{
  "n_layer": 18,
  "d_model": 512,
  "n_head": 8,
  "n_kv_head": 8,
  "head_dim": 64,
  "d_mlp": 2048,
  "vocab_size": 32768,
  "activation": "squared_relu",
  "norm": "rmsnorm",
  "norm_place": "pre",
  "norm_eps": 1e-05,
  "positions": "rope",
  "rope_base": 1020.0,
  "rope_fraction": 0.25,
  "qk_norm": true,
  "attn_scale": 0.128,
  "bias": "none",
  "tie_embeddings": true,
  "parallel_block": false,
  "init": "uniform",
  "init_std_qkv": 0.034,
  "init_std_o": 0.00566,
  "init_std_up": 0.034,
  "init_std_down": 0.00566,
  "optimizer": "muon_variant",
  "lr": 0.00986,
  "lr_mult_up": 0.642,
  "lr_mult_down": 2.0,
  "beta1": 0.93,
  "lr_head": 0.00445,
  "warmup_steps": 0,
  "schedule": "wsd",
  "decay_fraction": 0.573,
  "decay_shape": "linear",
  "final_lr_fraction": 0.0,
  "batch_tokens": 65536,
  "seq_len": 1024,
  "doc_mask": true,
  "train_tokens": 587200000,
  "steps": 8960,
  "dataset": "wikipedia_en"
}
Each number is 50 + 15 x the weight over the matrix's rms, rounded and kept within 0 to 99. Layers, rows and columns count from 0.

# down: layer 13 MLP down (transposed), 2048x512, rms 0.0452, rows 1193-1219, columns 384-511
# up: layer 13 MLP up, 2048x512, rms 0.0588, rows 1194-1220, columns 384-511
down1193:51 43 26 79 51 39 43 66 21 50 55 52 48 84 66 48 50 66 73 40 52 46 59 24 33 60 28 52 52 60 43 75 58 58 49 39 45 43 70 82 44 48 71 53 35 65 51 51 48 60 39 47 49 50 63 62 72 18 49 54 58 59 56 64 55 37 22 66 59 53 38 68 27 62 52 50 25 57 49 28 32 44 60 48 54 81 57 50 82 51 51 59 47 33 46 39 81 82 50 48 66 68 41 47 50 91 46 45 72 73 35 72 48 56 29 46 46 69 46 64 18 41 46 44 15 46 21 45
up1194:65 47 82 73 41 53 55 68 67 11 41 52 48 50 36 67 50 56 59 60 33 74 59 61 46 51 53 26 70 45 69 48 50 51 61 68 31 54 55 43 55 50 63 48 31 63 42 37 44 44 36 17 20 66 67 16 65 40 36 45 49 58 57 32 63 38 61 43 47 68 54 50 36 54 36 35 50 30 57 43 34 46 57 49 32 40 52 56 37 55 52 38 71 54 72 33 11 50 43 51 79 54 33 49 54 55 35 42 49 51 31 29 82 61 35 49 27 34 46 54 54 48 51 48 48 60 69 75
down1194:52 70 45 32 52 44 51 38 35 43 53 47 53 46 48 45 45 44 36 53 30 60 25 50 45 68 55 45 35 29 52 53 45 77 44 34 67 51 37 24 60 54 42 43 28 54 64 70 45 43 45 51 47 43 44 85 59 33 37 53 42 84 31 74 57 48 37 60 68 43 49 67 31 22 51 49 43 48 51 59 64 54 38 47 56 59 73 38 51 70 30 49 37 53 34 70 72 67 48 38 39 35 22 16 53 58 39 53 39 53 66 70 36 26 59 46 48 33 48 31 58 53 36 76 54 23 33 43
up1195:33 33 40 46 45 46 66 55 29 31 53 29 56 43 51 34 57 39 55 43 75 54 35 35 54 37 56 75 55 44 41 42 48 34 44 34 79 51 57 02 28 29 91 53 55 38 54 48 79 59 63 25 69 52 66 59 64 36 43 58 22 59 47 24 47 40 25 63 64 43 35 42 45 59 62 31 34 65 60 55 52 76 37 42 58 08 59 42 39 72 60 48 49 42 83 21 58 51 60 70 53 21 40 33 80 47 25 47 52 43 62 68 57 50 57 32 34 58 58 65 47 83 37 51 51 60 62 61
down1195:47 29 53 57 54 48 42 43 43 36 29 40 60 69 52 71 56 48 72 49 55 37 81 61 23 28 49 67 35 27 44 44 25 55 34 27 51 46 65 46 37 55 79 61 48 63 51 55 56 50 41 47 37 35 63 39 50 65 76 42 49 40 19 22 38 37 65 37 70 77 23 77 23 72 53 60 36 31 44 58 50 67 29 53 68 66 51 48 64 16 53 50 75 69 37 88 36 51 52 27 66 45 32 10 36 56 52 52 22 35 48 70 32 51 28 41 33 69 55 37 63 33 70 45 34 49 35 55
up1196:43 32 47 25 57 41 46 81 63 38 39 46 52 37 57 44 35 33 43 59 52 35 42 70 57 45 57 46 55 46 60 28 56 70 46 56 40 58 42 71 42 46 36 28 49 51 42 57 48 38 26 24 47 62 86 47 58 23 51 58 71 68 50 47 54 39 41 58 39 30 79 30 44 35 35 37 43 67 56 27 43 33 58 61 53 41 64 32 64 30 76 51 35 53 83 40 47 53 37 72 57 61 34 35 51 38 38 47 63 29 42 40 26 45 66 69 37 71 76 73 51 59 47 29 43 43 43 61
down1196:24 29 15 52 37 61 37 85 38 51 66 68 58 42 36 60 74 61 57 47 75 54 39 69 53 29 82 44 32 73 64 43 61 52 43 71 63 65 66 30 45 26 53 61 58 43 48 50 40 22 43 23 67 42 63 35 61 60 67 75 50 52 52 59 59 27 50 41 55 42 65 66 54 40 57 63 63 33 35 43 70 33 36 25 47 75 22 52 47 34 52 44 55 48 44 77 46 49 35 46 33 20 30 17 69 84 46 29 72 70 50 46 44 71 65 62 37 54 39 78 50 75 53 55 34 59 49 55
up1197:40 42 30 30 46 29 58 35 40 47 48 47 36 69 38 49 32 62 37 07 37 33 59 53 60 54 22 76 54 65 51 45 66 34 29 37 32 55 44 47 48 70 46 59 75 20 57 55 59 41 36 48 51 68 68 52 74 34 64 65 60 38 25 60 64 51 66 50 43 35 32 49 45 43 38 57 40 35 56 23 74 79 62 67 29 62 63 36 63 53 34 31 61 31 57 46 54 53 57 49 64 46 67 49 64 37 50 66 64 35 27 58 44 39 60 41 27 58 50 47 28 31 48 17 41 64 33 20
down1197:56 26 39 31 51 65 58 57 50 65 35 57 41 73 57 46 44 69 52 31 73 47 67 36 56 59 47 16 36 40 60 59 77 52 70 73 20 44 73 47 44 37 24 78 81 66 58 30 80 60 46 33 58 17 60 46 73 46 59 64 37 17 38 18 75 44 62 47 50 68 43 63 47 50 18 83 62 47 45 50 90 48 10 40 35 40 59 59 55 60 83 29 55 81 37 61 34 60 35 03 93 43 55 53 42 34 79 42 28 48 50 71 39 83 39 67 53 36 33 66 54 55 50 55 62 62 57 48
up1198:85 24 37 43 71 39 54 39 45 25 29 48 45 60 55 41 73 57 36 31 54 51 48 44 71 45 52 63 85 70 51 34 32 40 56 23 33 60 37 51 46 10 57 52 28 55 32 66 57 59 52 56 43 63 30 36 42 58 42 52 51 33 83 63 55 56 30 52 78 40 42 55 45 58 70 52 18 35 54 57 44 56 46 37 15 56 45 67 36 44 58 64 64 61 51 59 35 57 32 47 43 61 52 71 59 65 44 56 41 49 25 72 54 55 44 31 35 33 56 61 66 68 60 39 44 45 44 20
down1198:58 28 40 44 35 25 32 28 68 49 62 64 39 77 69 46 55 70 53 21 53 35 34 54 53 78 63 68 41 67 68 54 42 47 69 64 52 37 55 29 58 39 62 61 22 55 39 57 72 64 52 73 76 52 61 86 56 64 48 77 43 44 37 61 73 37 53 43 63 65 49 47 43 26 68 52 66 52 50 44 65 45 64 55 21 64 26 47 85 36 83 46 33 56 82 49 24 57 58 46 49 09 61 41 23 59 82 32 77 70 46 69 54 35 28 27 32 59 30 72 48 50 51 48 68 61 45 40
up1199:49 42 66 33 62 58 44 45 36 51 47 45 56 84 67 27 41 32 59 28 41 41 49 40 49 48 40 44 60 59 52 53 49 44 26 44 63 45 61 34 45 56 53 22 46 56 29 60 31 46 38 38 57 72 30 51 72 64 34 64 46 44 38 56 35 48 59 04 48 39 54 46 40 40 39 57 57 58 52 31 67 27 56 35 58 37 58 55 64 48 32 49 48 36 58 42 49 28 30 75 70 38 46 51 31 38 28 64 71 60 23 48 29 72 43 40 60 38 59 29 25 57 78 45 75 67 26 42
down1199:47 56 33 46 52 52 57 60 56 55 39 54 29 58 50 61 45 48 50 55 54 45 50 57 73 46 32 45 41 39 52 50 40 53 34 41 52 33 68 49 74 66 28 41 47 50 41 50 60 51 41 59 67 66 55 48 45 27 71 51 55 66 39 32 58 56 54 72 43 30 55 51 82 50 57 50 24 39 45 50 81 67 56 50 80 66 56 26 54 35 52 54 45 44 54 42 54 44 62 36 61 35 61 48 65 48 64 58 46 53 30 46 65 50 54 45 51 35 81 63 65 48 36 58 46 66 39 56
up1200:66 38 54 45 67 62 29 41 48 24 49 27 86 63 46 49 23 50 42 47 52 74 68 19 61 30 53 52 84 52 72 49 47 77 38 55 49 30 60 68 48 30 33 31 56 46 60 27 62 75 53 39 63 44 50 28 47 31 52 61 78 20 31 51 33 68 24 55 37 62 21 57 51 54 26 45 57 27 58 49 61 51 62 82 38 28 69 66 63 43 48 36 66 59 52 33 82 66 32 32 52 62 61 58 59 43 37 51 07 42 47 47 44 57 62 68 68 48 54 79 66 29 46 58 44 45 35 27
down1200:44 36 50 58 44 38 66 52 54 77 51 60 41 68 23 27 79 36 50 44 63 41 48 29 56 89 70 55 63 38 65 57 52 52 67 52 28 46 25 42 57 75 48 49 65 31 63 25 76 62 29 57 57 44 70 76 33 54 44 34 55 53 27 42 63 70 45 42 79 47 40 47 12 50 56 40 32 47 44 72 25 64 42 71 49 16 27 42 18 38 41 58 38 69 41 72 63 39 60 51 54 43 57 84 78 23 68 42 39 43 62 58 33 36 58 47 34 35 52 48 11 56 29 50 33 50 37 32
up1201:57 54 72 43 45 86 57 43 16 41 61 30 74 76 28 21 03 45 67 41 56 63 42 49 38 57 57 56 54 60 56 73 44 57 32 23 47 63 36 65 44 45 50 75 48 44 32 46 37 73 77 59 53 57 63 21 62 63 52 75 50 47 66 58 70 50 23 45 43 69 50 55 72 38 50 43 34 54 31 62 53 50 47 08 30 77 48 12 42 65 60 49 78 40 41 87 59 43 46 49 41 50 26 56 42 38 58 37 40 41 63 71 35 41 33 55 56 40 48 41 43 33 72 48 25 42 61 42
down1201:39 46 47 41 33 64 60 24 40 24 71 39 38 65 35 75 34 51 66 41 65 53 41 48 35 51 38 65 51 39 63 45 40 41 32 41 43 58 52 55 52 47 48 51 66 40 63 37 54 35 64 39 72 60 35 63 42 35 25 51 55 37 31 49 49 43 62 41 16 54 54 50 35 64 36 64 36 55 60 55 80 33 52 65 48 69 55 50 36 62 53 40 60 54 53 61 56 50 71 74 46 58 57 45 20 24 57 56 70 38 37 41 70 45 52 62 43 53 54 58 68 25 73 43 45 49 43 57
up1202:31 44 56 43 55 51 34 36 64 37 62 08 48 38 58 30 29 34 31 63 48 24 63 66 52 45 66 50 53 54 49 50 45 51 48 42 61 21 46 42 36 49 41 57 35 56 51 66 48 39 42 66 41 34 52 29 32 69 46 50 41 57 66 48 34 41 33 30 67 53 55 55 28 56 52 45 54 59 48 50 77 47 76 46 62 48 52 39 60 40 44 45 72 29 39 32 44 32 71 52 83 53 37 37 48 50 59 62 49 59 64 43 58 61 66 45 49 34 63 54 53 56 69 40 60 99 28 31
down1202:25 23 50 18 27 57 49 56 37 29 43 47 41 36 50 59 49 53 41 51 41 26 37 70 58 31 56 54 65 13 20 43 40 42 58 56 68 60 60 47 21 69 46 45 20 59 42 29 87 59 25 71 22 40 52 38 37 31 44 54 37 86 62 42 72 75 81 43 52 58 34 44 54 34 37 53 67 42 54 46 10 55 54 62 72 36 61 57 53 35 62 57 55 53 47 58 62 74 74 20 25 66 39 42 44 46 58 39 74 56 29 50 16 70 36 49 75 66 29 55 50 49 51 44 53 14 46 45
up1203:53 25 55 54 34 42 42 42 40 56 58 37 62 33 72 56 65 69 20 39 64 62 50 70 51 45 70 66 44 66 37 71 50 50 53 73 73 57 33 68 34 50 42 33 62 49 73 43 70 45 53 36 41 37 55 56 54 65 44 63 39 57 72 28 60 33 19 62 72 81 39 49 46 63 39 34 75 59 57 50 53 55 75 57 22 64 24 36 62 54 59 27 41 39 51 46 49 62 44 46 58 27 46 57 44 70 56 53 64 56 36 39 64 67 47 58 79 41 56 70 48 45 31 52 55 62 24 44
down1203:42 61 60 67 36 43 25 48 45 63 37 22 45 48 75 29 50 35 56 63 81 56 49 62 99 48 38 31 41 39 73 63 55 46 47 62 86 48 44 51 48 92 54 65 67 39 44 54 31 40 47 48 24 46 64 63 51 51 59 53 42 57 35 31 35 60 41 33 22 62 35 50 58 56 42 29 53 70 65 32 42 64 32 71 73 39 54 51 59 49 44 18 61 56 48 57 53 42 41 43 38 42 25 42 66 69 35 40 57 35 37 42 37 50 65 35 52 55 80 37 57 38 56 44 49 29 33 51
up1204:66 58 55 82 66 24 66 23 56 43 80 49 49 41 32 10 38 59 69 45 56 53 43 32 52 70 39 57 34 58 66 37 76 64 38 25 60 71 49 63 54 36 77 60 72 26 44 52 28 43 53 34 43 58 16 40 55 61 53 41 52 48 44 39 61 53 58 48 42 47 95 28 73 59 48 56 66 52 37 41 64 43 28 53 52 65 60 62 44 34 50 57 53 67 31 39 51 45 71 50 59 45 50 86 52 45 72 53 43 68 62 27 42 74 39 64 30 42 82 35 47 57 53 50 50 59 48 39
down1204:50 62 58 49 67 56 72 49 41 62 49 62 41 51 43 81 44 38 55 58 44 36 46 78 48 71 59 40 66 38 46 51 42 31 61 51 68 41 29 38 57 35 40 57 34 37 51 21 57 61 45 46 54 59 61 31 59 55 31 66 68 50 45 44 39 51 42 54 50 54 44 54 71 66 62 44 70 42 21 41 04 44 61 62 70 56 31 83 48 80 48 59 52 55 57 62 67 60 15 42 32 52 65 56 31 53 61 79 51 55 57 30 56 58 28 25 52 66 21 43 52 67 33 21 69 52 49 61
up1205:38 48 35 67 40 83 50 54 59 58 27 48 49 58 49 69 65 12 65 62 55 58 71 54 47 46 48 54 40 42 81 64 65 45 61 73 46 32 68 28 76 61 16 53 56 41 45 66 46 27 44 47 56 36 68 60 53 53 31 40 68 45 51 64 69 41 61 33 68 40 23 57 55 59 82 69 52 57 74 84 44 48 50 69 49 53 31 48 62 35 52 62 66 56 66 42 62 38 68 44 46 78 51 42 29 33 75 54 60 57 35 70 64 40 50 64 43 47 50 41 75 66 42 60 38 40 52 59
down1205:72 50 57 60 40 52 69 30 43 60 75 70 49 62 57 43 53 51 30 24 38 61 22 61 45 60 56 57 84 54 40 46 30 26 44 44 52 60 24 58 36 69 56 19 76 66 53 68 39 53 56 61 61 76 47 43 33 45 73 52 66 47 24 50 35 44 60 54 83 45 49 65 66 51 84 38 16 28 63 43 69 47 70 70 55 39 53 23 52 67 65 35 27 25 50 49 54 57 29 50 61 55 51 41 38 50 64 86 61 65 81 38 22 64 14 38 55 49 46 40 25 55 54 35 60 56 63 68
up1206:52 26 54 44 20 37 48 54 32 52 54 22 68 61 56 29 42 19 52 37 40 67 39 39 47 23 41 45 55 36 39 26 38 43 30 53 46 60 36 34 63 39 46 27 48 79 67 34 42 53 41 59 56 74 60 46 54 58 60 32 36 69 50 53 58 45 85 61 45 53 30 29 41 45 42 43 53 55 44 40 66 66 47 71 81 51 52 30 46 44 59 54 48 30 27 35 29 52 50 57 33 72 68 48 43 51 22 42 17 61 47 21 60 73 57 48 39 61 81 63 33 50 51 65 55 39 44 62
down1206:54 34 36 57 62 40 46 72 75 57 48 27 41 50 66 63 45 41 61 53 60 32 53 56 62 68 49 28 40 46 63 40 39 46 47 48 55 45 36 36 58 38 38 62 48 73 67 38 57 57 69 27 44 78 64 49 42 58 66 48 53 66 61 48 52 59 61 39 59 28 58 31 59 35 62 42 75 47 58 44 54 47 54 35 55 60 47 43 38 49 76 75 29 62 37 56 58 48 44 45 49 62 30 63 71 64 41 40 24 66 43 38 44 55 43 41 49 67 45 55 51 47 40 44 66 29 56 41
up1207:55 59 47 59 45 36 32 49 39 46 74 65 53 39 15 35 58 42 38 56 81 56 31 50 35 57 52 58 37 61 56 52 32 66 21 50 64 75 63 52 81 31 43 49 46 65 48 62 36 48 65 58 32 34 52 82 54 38 61 38 73 32 58 65 81 35 37 65 63 44 71 48 49 69 70 50 39 60 43 48 69 33 23 58 38 46 71 80 58 57 53 49 54 80 62 59 45 25 34 36 57 45 07 71 55 61 56 38 45 53 37 35 69 56 71 64 63 45 47 70 17 72 64 47 86 74 53 43
down1207:22 83 61 55 46 39 28 45 35 29 30 36 65 62 65 41 49 51 52 35 45 31 54 30 46 46 70 37 42 17 51 65 14 53 46 32 51 58 47 60 34 42 55 53 40 38 50 73 72 64 36 30 19 33 65 56 17 53 53 61 33 36 56 20 22 55 49 40 41 24 47 41 87 56 45 73 40 44 50 54 75 63 52 55 50 22 58 45 42 54 59 49 37 35 38 39 49 61 42 47 68 38 59 53 50 48 42 51 47 37 45 64 39 47 41 26 44 79 38 30 59 81 35 40 53 65 48 52
up1208:29 14 55 53 63 22 42 55 55 56 77 58 40 73 58 36 69 51 47 48 54 69 38 15 43 46 50 26 41 38 71 59 43 46 45 81 62 52 52 47 41 42 65 68 65 46 63 53 44 44 66 33 61 47 54 44 47 34 40 66 62 29 44 68 49 39 40 40 48 72 34 34 51 50 61 25 46 34 61 66 40 50 59 43 56 31 60 38 41 52 70 86 32 62 36 44 33 52 29 56 53 29 25 31 52 60 05 60 29 73 65 45 52 40 54 62 68 41 52 44 60 55 58 35 41 60 57 55
down1208:30 59 60 44 77 51 70 79 52 50 32 60 26 58 30 32 55 53 58 47 52 56 43 56 13 49 56 74 20 33 66 42 28 48 22 63 60 58 55 50 53 27 61 85 68 64 58 30 66 29 38 68 67 61 30 41 61 42 38 30 42 66 69 99 66 57 53 08 59 58 79 44 59 73 57 14 21 30 48 55 51 55 50 47 38 45 49 48 43 51 50 69 36 62 53 52 71 40 37 47 80 52 49 36 55 54 27 76 41 39 61 27 59 48 64 59 41 55 46 47 56 44 35 29 34 22 46 03
up1209:39 63 56 53 43 32 49 33 29 53 33 55 69 51 52 52 74 57 86 40 62 50 48 39 67 60 43 57 48 38 89 61 30 54 36 69 32 71 34 48 37 43 31 52 47 29 71 53 50 62 46 33 68 21 69 51 28 85 38 27 38 30 56 78 59 29 46 18 30 43 19 68 47 65 47 31 50 63 43 56 60 38 71 60 60 41 39 46 39 38 65 61 41 53 37 66 40 29 68 69 41 54 16 38 43 64 48 48 25 76 67 53 54 78 54 43 34 53 58 67 62 43 53 31 38 42 64 61
down1209:46 45 56 58 37 48 33 64 41 50 51 27 61 38 50 36 45 42 50 50 66 25 44 44 58 80 65 41 48 58 48 46 57 71 60 66 62 54 30 29 55 46 41 60 33 58 67 45 66 46 68 49 43 22 39 62 48 70 46 88 63 63 43 55 40 56 18 23 62 54 42 66 60 38 61 48 81 57 72 76 39 45 56 50 62 46 38 53 54 43 59 59 57 44 38 63 17 36 27 43 59 58 59 74 69 54 60 60 33 65 54 60 37 49 53 55 53 47 50 73 57 61 30 65 36 54 41 64
up1210:57 47 41 37 32 56 71 75 57 54 53 68 68 68 51 41 22 61 73 71 48 32 64 37 38 62 55 44 44 67 60 49 40 49 19 51 66 56 79 35 65 63 60 34 56 36 56 58 42 40 72 31 46 60 48 56 28 64 62 80 77 25 60 49 39 22 44 65 76 22 49 27 11 58 51 47 43 38 45 62 51 50 75 58 14 53 49 27 50 43 46 44 28 45 70 80 49 61 52 59 60 39 47 77 41 49 53 81 57 37 66 25 40 46 39 46 47 41 63 45 47 67 56 43 61 58 36 43
down1210:47 47 36 48 47 27 53 50 67 28 37 47 32 48 29 54 60 43 46 70 49 66 60 47 62 63 24 69 52 64 43 41 46 48 40 51 34 58 15 34 60 59 37 40 44 43 19 80 69 35 39 62 25 51 27 66 56 21 73 19 68 48 61 64 73 42 22 40 59 72 36 46 56 46 48 36 11 69 78 67 52 68 50 42 57 34 51 83 58 66 45 38 47 55 43 23 27 36 37 39 51 56 37 52 53 67 53 61 17 53 61 63 62 24 70 41 37 74 56 55 81 53 60 62 42 73 54 61
up1211:78 51 68 33 47 56 66 24 41 50 49 53 46 68 43 76 63 59 53 61 57 22 34 37 18 53 53 37 46 51 77 61 56 42 51 43 41 53 20 60 38 34 29 60 73 73 59 68 49 35 59 35 72 55 48 64 58 78 31 10 77 29 16 55 71 58 35 69 56 85 80 53 51 48 33 41 18 31 56 54 37 32 48 23 46 73 41 65 31 48 20 51 38 55 81 22 44 38 42 68 10 41 80 43 47 42 49 79 53 42 57 13 46 40 20 50 50 61 26 82 39 44 51 20 48 49 50 58
down1211:32 61 83 41 71 61 27 47 56 60 36 56 53 54 54 65 56 37 59 59 66 43 38 48 08 40 49 45 68 27 58 65 59 39 48 34 65 43 52 89 73 58 21 69 37 41 36 58 61 41 34 30 61 75 61 67 15 48 42 67 34 34 51 58 48 42 49 42 59 31 66 36 78 75 69 56 55 48 17 82 69 40 35 70 71 44 24 73 42 25 35 52 32 54 55 47 58 33 50 52 33 71 45 74 40 57 66 62 59 57 58 40 55 53 70 56 57 66 42 56 43 32 51 39 25 44 51 25
up1212:43 20 79 51 58 36 26 27 53 57 69 69 60 25 67 59 48 49 62 33 38 38 36 46 66 72 28 35 62 51 39 75 38 55 69 44 54 66 55 49 50 56 62 48 41 43 45 55 42 44 75 54 43 50 41 47 30 59 07 74 33 43 76 55 21 58 16 54 38 23 45 52 50 58 50 29 58 28 18 49 48 47 47 58 15 41 38 34 53 65 46 25 43 76 18 64 47 46 63 54 35 50 45 51 61 61 33 59 34 30 64 50 69 35 50 51 55 54 82 86 53 27 51 43 63 55 76 29
down1212:44 46 34 40 59 46 43 61 51 49 61 39 59 67 55 43 46 63 29 60 67 63 65 22 89 47 81 44 70 39 30 61 44 32 62 46 39 53 31 59 47 47 30 48 72 48 70 41 65 50 73 22 51 53 62 42 67 69 19 39 59 35 68 50 59 47 39 47 66 52 53 52 43 50 70 63 67 47 72 48 37 48 59 35 29 53 46 45 34 39 45 34 28 47 49 43 32 32 35 60 45 54 52 52 35 51 47 51 56 37 59 50 69 71 53 36 48 64 55 50 36 54 70 57 39 69 47 59
up1213:26 65 53 33 40 48 74 47 46 49 50 23 35 38 37 21 52 29 41 43 46 58 63 66 78 57 81 37 47 66 36 53 57 52 55 62 66 73 34 53 55 73 44 46 58 66 63 56 41 21 56 55 48 47 66 26 37 47 63 52 63 36 55 15 63 41 14 70 72 44 60 52 41 24 40 54 52 49 44 60 44 50 22 57 45 37 49 53 54 63 33 53 45 62 58 20 28 78 45 52 31 56 56 66 69 50 66 23 50 49 71 49 64 48 57 45 50 34 77 67 44 61 45 46 44 24 59 42
down1213:28 53 53 53 47 71 48 55 46 59 57 67 31 74 40 31 38 57 63 43 34 25 55 54 82 61 43 58 44 63 52 50 54 39 42 37 73 48 56 50 68 94 28 77 57 56 52 48 51 48 43 52 63 32 50 66 16 68 43 56 27 27 48 44 52 60 50 55 41 37 52 20 46 55 49 32 77 53 51 57 58 95 52 53 56 57 63 56 41 32 28 50 62 52 78 64 42 63 46 60 28 30 58 41 48 42 53 60 37 63 25 61 64 51 56 60 27 60 46 68 54 44 39 25 42 66 69 65
up1214:30 32 33 68 46 30 52 57 50 56 61 42 07 61 35 38 68 45 47 66 35 42 63 64 72 26 64 54 46 33 49 42 21 54 63 46 49 66 61 46 36 56 63 32 46 48 46 40 47 47 69 74 69 25 40 49 50 33 61 60 83 40 63 49 28 35 33 41 44 44 65 56 42 34 64 62 51 64 40 52 38 58 67 44 51 55 42 31 58 45 58 28 19 63 45 52 56 56 65 49 60 48 58 33 41 51 42 48 57 44 41 07 63 73 72 58 60 59 68 18 57 62 35 26 50 43 47 34
down1214:36 34 43 15 60 07 48 50 55 67 42 67 41 76 62 60 70 42 42 36 40 67 54 57 52 32 46 25 52 46 41 39 45 75 65 64 48 41 64 50 36 70 53 54 26 52 17 45 61 55 53 64 82 63 65 39 64 51 35 65 49 62 39 80 50 51 32 25 22 30 36 52 33 36 41 78 54 39 25 06 63 42 56 44 31 33 55 31 20 27 57 47 41 74 69 69 21 44 65 49 74 39 44 47 59 63 69 69 59 41 99 38 30 59 47 53 52 53 60 37 27 67 67 43 51 43 41 36
up1215:60 50 43 52 57 27 40 27 70 57 63 18 45 55 37 33 58 17 50 70 48 53 60 19 85 61 58 73 37 25 64 53 70 48 44 63 41 58 52 58 64 61 64 45 62 37 60 61 65 46 39 69 55 44 47 51 53 62 56 40 66 51 37 70 75 30 68 23 56 58 76 34 49 65 47 54 44 46 43 60 36 77 50 51 49 37 62 35 34 50 77 52 34 51 23 48 43 58 58 67 46 41 30 61 22 43 42 59 22 29 66 57 54 36 48 56 45 39 63 43 38 53 56 09 38 34 56 43
down1215:47 99 56 51 53 59 54 47 44 33 62 39 24 31 67 33 36 69 49 47 79 45 34 64 63 40 52 48 33 63 41 42 37 58 34 56 45 19 41 61 36 47 26 36 51 38 37 58 36 31 84 50 37 61 28 67 36 69 59 18 53 59 44 68 49 39 43 54 67 36 30 83 63 40 50 54 52 39 53 39 46 75 29 52 37 79 43 48 60 67 56 52 38 80 60 48 58 56 65 64 64 45 43 29 33 44 20 19 65 62 41 61 57 51 59 57 70 60 37 29 55 76 50 51 52 31 50 44
up1216:62 39 25 25 70 61 41 42 53 67 37 26 54 53 43 33 19 58 50 59 19 48 30 51 46 49 46 50 55 33 48 53 35 43 45 79 49 44 60 28 11 43 25 63 38 65 36 29 43 44 77 73 50 45 40 36 55 32 85 40 50 42 86 86 47 55 69 42 41 51 58 57 43 59 20 71 49 45 67 47 48 32 54 68 53 51 25 66 58 65 61 55 51 65 45 35 34 29 62 50 45 70 78 56 47 52 67 60 34 59 24 83 47 54 47 99 61 43 47 38 80 43 38 60 40 28 65 59
down1216:38 52 56 50 23 59 64 23 55 45 14 42 19 82 45 53 63 61 48 57 48 64 56 42 14 52 65 34 47 41 65 16 48 51 39 71 57 61 49 59 43 28 55 58 28 57 60 41 35 33 50 45 77 50 59 65 65 39 45 61 39 73 31 67 83 41 55 66 49 42 48 44 49 43 63 57 46 58 62 26 78 44 57 49 76 36 62 58 55 54 63 42 49 57 23 51 44 29 51 39 49 54 47 47 69 20 87 52 27 44 27 59 41 34 36 92 20 52 26 67 52 69 68 52 49 39 66 32
up1217:43 64 38 31 40 51 57 55 64 35 58 26 50 30 78 30 53 44 60 50 23 52 47 39 36 17 47 56 67 42 38 41 38 58 69 62 54 56 68 38 25 51 47 60 43 41 66 55 77 52 28 46 71 84 72 71 35 17 46 54 64 61 69 48 52 74 54 56 73 60 53 47 50 58 41 31 60 59 44 32 57 25 58 36 44 47 66 65 47 35 46 62 41 71 46 42 54 77 58 57 62 43 69 26 35 32 46 50 46 48 32 54 45 67 37 46 76 73 25 50 44 30 40 36 65 50 46 56
down1217:64 47 40 55 55 56 50 70 44 42 66 44 43 57 35 71 72 72 44 51 48 33 45 42 31 62 86 55 33 43 38 52 65 54 21 32 63 33 59 55 68 65 35 42 47 66 42 64 32 38 49 87 46 50 51 82 44 79 49 42 37 62 55 45 44 57 28 56 52 65 47 60 55 58 58 54 70 63 42 55 52 60 65 36 64 50 32 36 61 35 29 56 29 35 62 66 51 39 48 36 43 67 44 46 65 50 51 51 50 41 29 59 33 63 45 48 57 39 50 64 55 66 48 30 60 43 59 44
up1218:57 44 53 66 35 76 53 67 43 56 58 72 47 44 54 57 53 60 63 53 44 39 25 73 54 62 42 58 76 60 55 78 49 20 70 62 56 37 31 35 52 53 22 29 30 35 59 43 54 70 60 35 58 30 61 40 60 48 37 39 67 73 30 44 29 44 68 40 39 53 21 56 53 24 51 34 70 31 91 60 58 48 08 21 52 57 57 74 36 66 58 48 54 55 38 60 68 50 12 55 35 40 47 47 65 63 41 48 46 37 52 38 55 63 42 52 39 83 74 55 39 60 50 48 69 44 76 60
down1218:43 32 40 42 75 35 70 37 67 61 78 51 30 43 74 43 39 32 40 59 66 58 75 44 63 64 57 56 67 45 45 41 31 48 39 53 22 51 55 78 59 59 59 41 52 39 83 66 32 49 62 53 87 60 13 27 56 53 60 41 79 66 43 38 34 41 44 23 62 46 62 67 69 51 48 87 73 62 50 39 57 41 20 43 79 60 38 54 52 62 73 50 65 72 40 56 43 39 36 36 18 60 59 41 70 52 66 74 14 70 11 42 23 72 54 44 58 64 41 35 60 32 46 70 00 73 46 60
up1219:60 29 43 43 58 56 65 74 02 32 53 70 56 38 31 64 71 61 22 68 33 37 35 28 47 22 50 49 47 39 33 36 64 45 25 58 63 61 39 58 44 39 31 44 40 30 51 41 29 44 50 55 59 67 42 86 37 59 76 24 35 60 50 66 28 45 67 92 22 42 49 23 51 44 41 49 35 49 38 42 43 55 39 74 67 31 55 23 57 22 39 66 61 58 62 59 49 50 41 46 46 68 34 61 60 57 70 45 39 28 53 28 60 65 72 67 48 51 48 39 61 36 51 39 41 50 46 49
down1219:39 66 59 46 59 52 41 54 54 55 52 41 34 21 30 46 54 34 51 57 39 48 53 62 42 37 57 67 57 31 65 42 57 35 48 44 68 75 45 37 37 36 70 48 65 47 57 47 54 49 52 48 50 45 28 74 36 45 28 42 58 35 64 57 54 34 34 49 54 58 82 28 35 68 81 34 41 64 51 68 43 45 62 43 45 58 64 58 30 44 68 14 56 56 23 38 63 61 27 34 52 64 42 77 38 40 31 72 59 44 56 27 49 26 18 50 55 39 32 55 55 66 44 52 68 48 44 59
up1220:60 27 40 55 31 31 64 44 49 60 21 43 51 31 65 38 40 49 22 35 47 75 44 39 38 11 73 74 49 60 55 30 28 09 57 67 60 28 44 75 68 17 59 48 75 51 41 37 43 64 38 31 63 60 51 99 63 56 48 59 58 60 68 64 42 51 36 49 37 67 68 35 52 62 67 56 45 44 47 47 40 38 34 62 64 68 54 57 61 51 19 48 21 45 32 63 38 34 75 77 45 57 73 36 52 84 56 53 68 33 72 49 32 56 55 57 47 89 12 91 23 52 65 14 36 36 55 58